Weights of a small transformer language model: local attention windows.
Each number is 128 + 24 x the weight over the matrix's rms, rounded and kept within 0 to 255. Layers, rows and columns count from 0. Numbers have three digits each.

# layer 4 attention output, 128x256, rms 0.0815, rows 108-118, columns 0-255
152119135126154134120165126106115119100124092113135110135125133146152125140134129105142102093142153134124113114111149094121173129134126115120148112116089126133102101153144163147108140169119094158115102113081123109140107116118108116094117138095096145108140126113064161105125124120108087101142095152118114144122160095088124119119093116110179085156103123117129126143129113137132136123149140166121116173101185174122069109085165127151158160155113116142114070135130106151163144132081159067103145100093110142117130147115125157150145146098167169146133114162178101105150143162152139105129125150091110116136124057090092092126165122121160126097153145089142103128124184111130145099143176133095125137133101138136153135150170130123142132132155152141162113169106148133128117114116104
125119151147135138131098150135132141139114115133111110072149119104152118140096132146169130142133122143119151195113154135159118138091135103111143131128123131118143133101125150150131145166098093163135124151103129108126143164120136154135144113106138133075178135104129122117153116122130153078132137122152114130136110101148104120132129107096107103140121090115162136124101112099139129095133152099140111088150102170170105153138128115109103123123110123106100183101126087103112139154097149142119113134109150105127141136116099171118176163130112132068160114136137163146123102127094094114171121154132101100112152138092102146095119081143110129151128185138144164115117138108130110135128166166145122132094097119131135126139133141145110117131129115169140149174158089140122158113073116
117130119131140138122164119145135107128080142085124121128101155115115159175135112103144136144108116117095141132123152109130088109114118144124153146154150157131151118170149106114153123166086137095143094089147117114157135102155113093134138120151120137140107119172124127112154116128109134109123134119104130076116132094114145125148101118173172138160107160165118102130132108124093114107117129129114143073147136138150086113171124189113184157116116124123107133064082117107140130126166109152136123131098131122096034115126095150123115125116159072084160142118160113149185171152095089146110155147128133133160150143073122120114122133126134168116112124113103115107172129140112152151109114141153140137120161097110134108109153118114131134140120162158136126130110102172148143151163118
160166149108121093091129140138143156121090124135095153136116137165113198131116143160129106159140093163158124144097125106128152115183153090155136132121087102132142099097130110168143168127134129129118091125126131119102123144136179169101123114122097116116167125105131134118097166142165127084146088149144109146116174155152104174135149109107119127133101054140167161132135148113143133154162121105150112124151114147146147132142114154110094113140103134152076073173150092119152093100165134111135162147134125144155129160087108125134126118110151098128185109124184130070121153160134205139134118170154147133089127123128137128105146137137124154154119142135144139136101132126122122131079128135091141132093139134109100089125134131111154166142170125148158143116087146159137171120138122
082122178091131115144138127088158094129142142093136111113157116122136126152111114136094115106158154094175096113127134137126127085122122128111176084125108145117125121135092154170126148137156081140182107105126105087131112162123138173152167106117136163129143163149129091132147137121148115110121158128134137144134133155171132118140160131088120123112093116107141158149116111128107095134108087158129146099124131109131110096124116130108120079124126111119159135132140093114130126154167102141162092101086158160130090107133122102118144077114097132130147144125114167147132133109111158131120164132117146105156157134084121128117148116129130132113105124159122120171101157129106138133131137140119082152146110075147105144094144132176103110131147151127130138126144149157146108122152166
134138124123143104107129138147126126152123077141146141154108141162084099112166139148148142129117154114173104123115129134137143109126172127106127101131109135136158157136128122123130160132145151100123136128149110102108097114147191099137115106151129143116135091148109129174111151119098108132143117108127123126162154115158139093113122112103109119145104120163104098131131152111127137124125114096143122135125122112121103176132182157141115168119147176104127127150102138131118120133117107146127182115132077135106147184123145120094170124138094111151110137165104141109109099140118140093148106132110127146134131101148132140115121137134148121109114127123143125112132140098126137146101103107125121154116117119154114127154132094127120106119110084099101105110145150129119148090119123
125130111118143134122111210153126134103107185135117182123090173126115153127115136129106143118086121158154152116125145143115116115131120145168109111135125154088124147157129083123136091135134130079106109142098119159080178136113131086095092195100156125150145096110135109155123088117094104170147098146114143140183134124099170109125065129128149093132144100137111162133129079119137135148119049115116140117127155100085177145158139119130131098153097125099150135198196117110162133141161150130148143090159171167099116098169132151125119127133137123139144146148133129132132100182141132123156127113111105162145137161130120164120119139131134145126096164130110125161140126115135116154147147119129132099115122111112127131153167109098137100109130131116179144160150119105139092130128092
142133148138106140178113112112154141128086169121096180109121124084132136200111120153106202103141100142074134145112126106111083125121069121149126177097150155073137109126098073172169110095122198133132130125122141123107181083152108130144137116105158130112153132130143097151086128141103131105141122129145113103112091100201135156162146197123105105135105148118150113137146150108081135120126145147140151123129107096182118109105151111133117169143123104125140121123126148106129147131118141115106130115093101149108100104085117134149102070103099118159130152134141087162115114149119089151133147120098158122116115186137148142157098156124145127117135120112087142147092090146096159117151117147101160166101129119172135161118171125112138136136108090107096118105080156153124104102172126
130146131136182119162187121145126104074133135103119155126129151129121140194069104176088139153160119126128151138126146171150124127160154128145150164138103140120122113104109150167117116117109111116109114149119137094140136136091100098122144138145132140125135163150140102112134143122148134091125155111142174168086130136113107125182146146131156122152135133127142124129128104174077098133123121156143107196163076113081101111125151121079099162158151117137124094144062103163105182143067052143079125091114149175170143148135170154102081103117157070075126178125201052154162151172094181080104152138106121124102163094113170137151134117072122114145119086158138146132134130120121119172107117144119147127157133098138116111155116117115127102088093120113122129165192127126166090145132103
125150140133110118096136112107126154162128152149101123153146127153105092141164158119127118078156138128163154138179133156132129172120136123120105144114128143128127123144119129114130158084148123116158140129109101089102086175085120148139167158117131170152093178162152142112136119125153090151157125145088186158109137155068105098138096164187107156094165128143108151104082116147129097112120109079139133141143097102105121193126134114129114106120106122127119173143133172105138118113147150100176127152098128177109159152110157061131116084130117114139173137081094149098130092143102162123125171161103106125179124148130115128107123072116107120109085109180067158158105153084153085164118161111072125165146122070146140152159146144155127092135157113134183198158141131114143114123140117
135141150104125128127136118134109148142123114163119120176166139078137162119111129168125089148130153128161174118102156132169116130134107129143133111161105062144103113160112112123100098141123081106120121162135165134114105096112090166103129171105093142143132175123087133128107159153158116113163143127105138131126138166073144112150169112138135125123114131127167135196146107125098117114120146131096086088149090054084154206111122157139150134052111080147102154127097136140179132115084142174149153135168176115110149186149153067115135144116145126124137124068142136120134127122101149086149112111108118127147151146122112135104100096159103147147115169151083138089119138109142149154128153114165118136096118128142142104166142167146176111084099120090142124108156086104149126145127111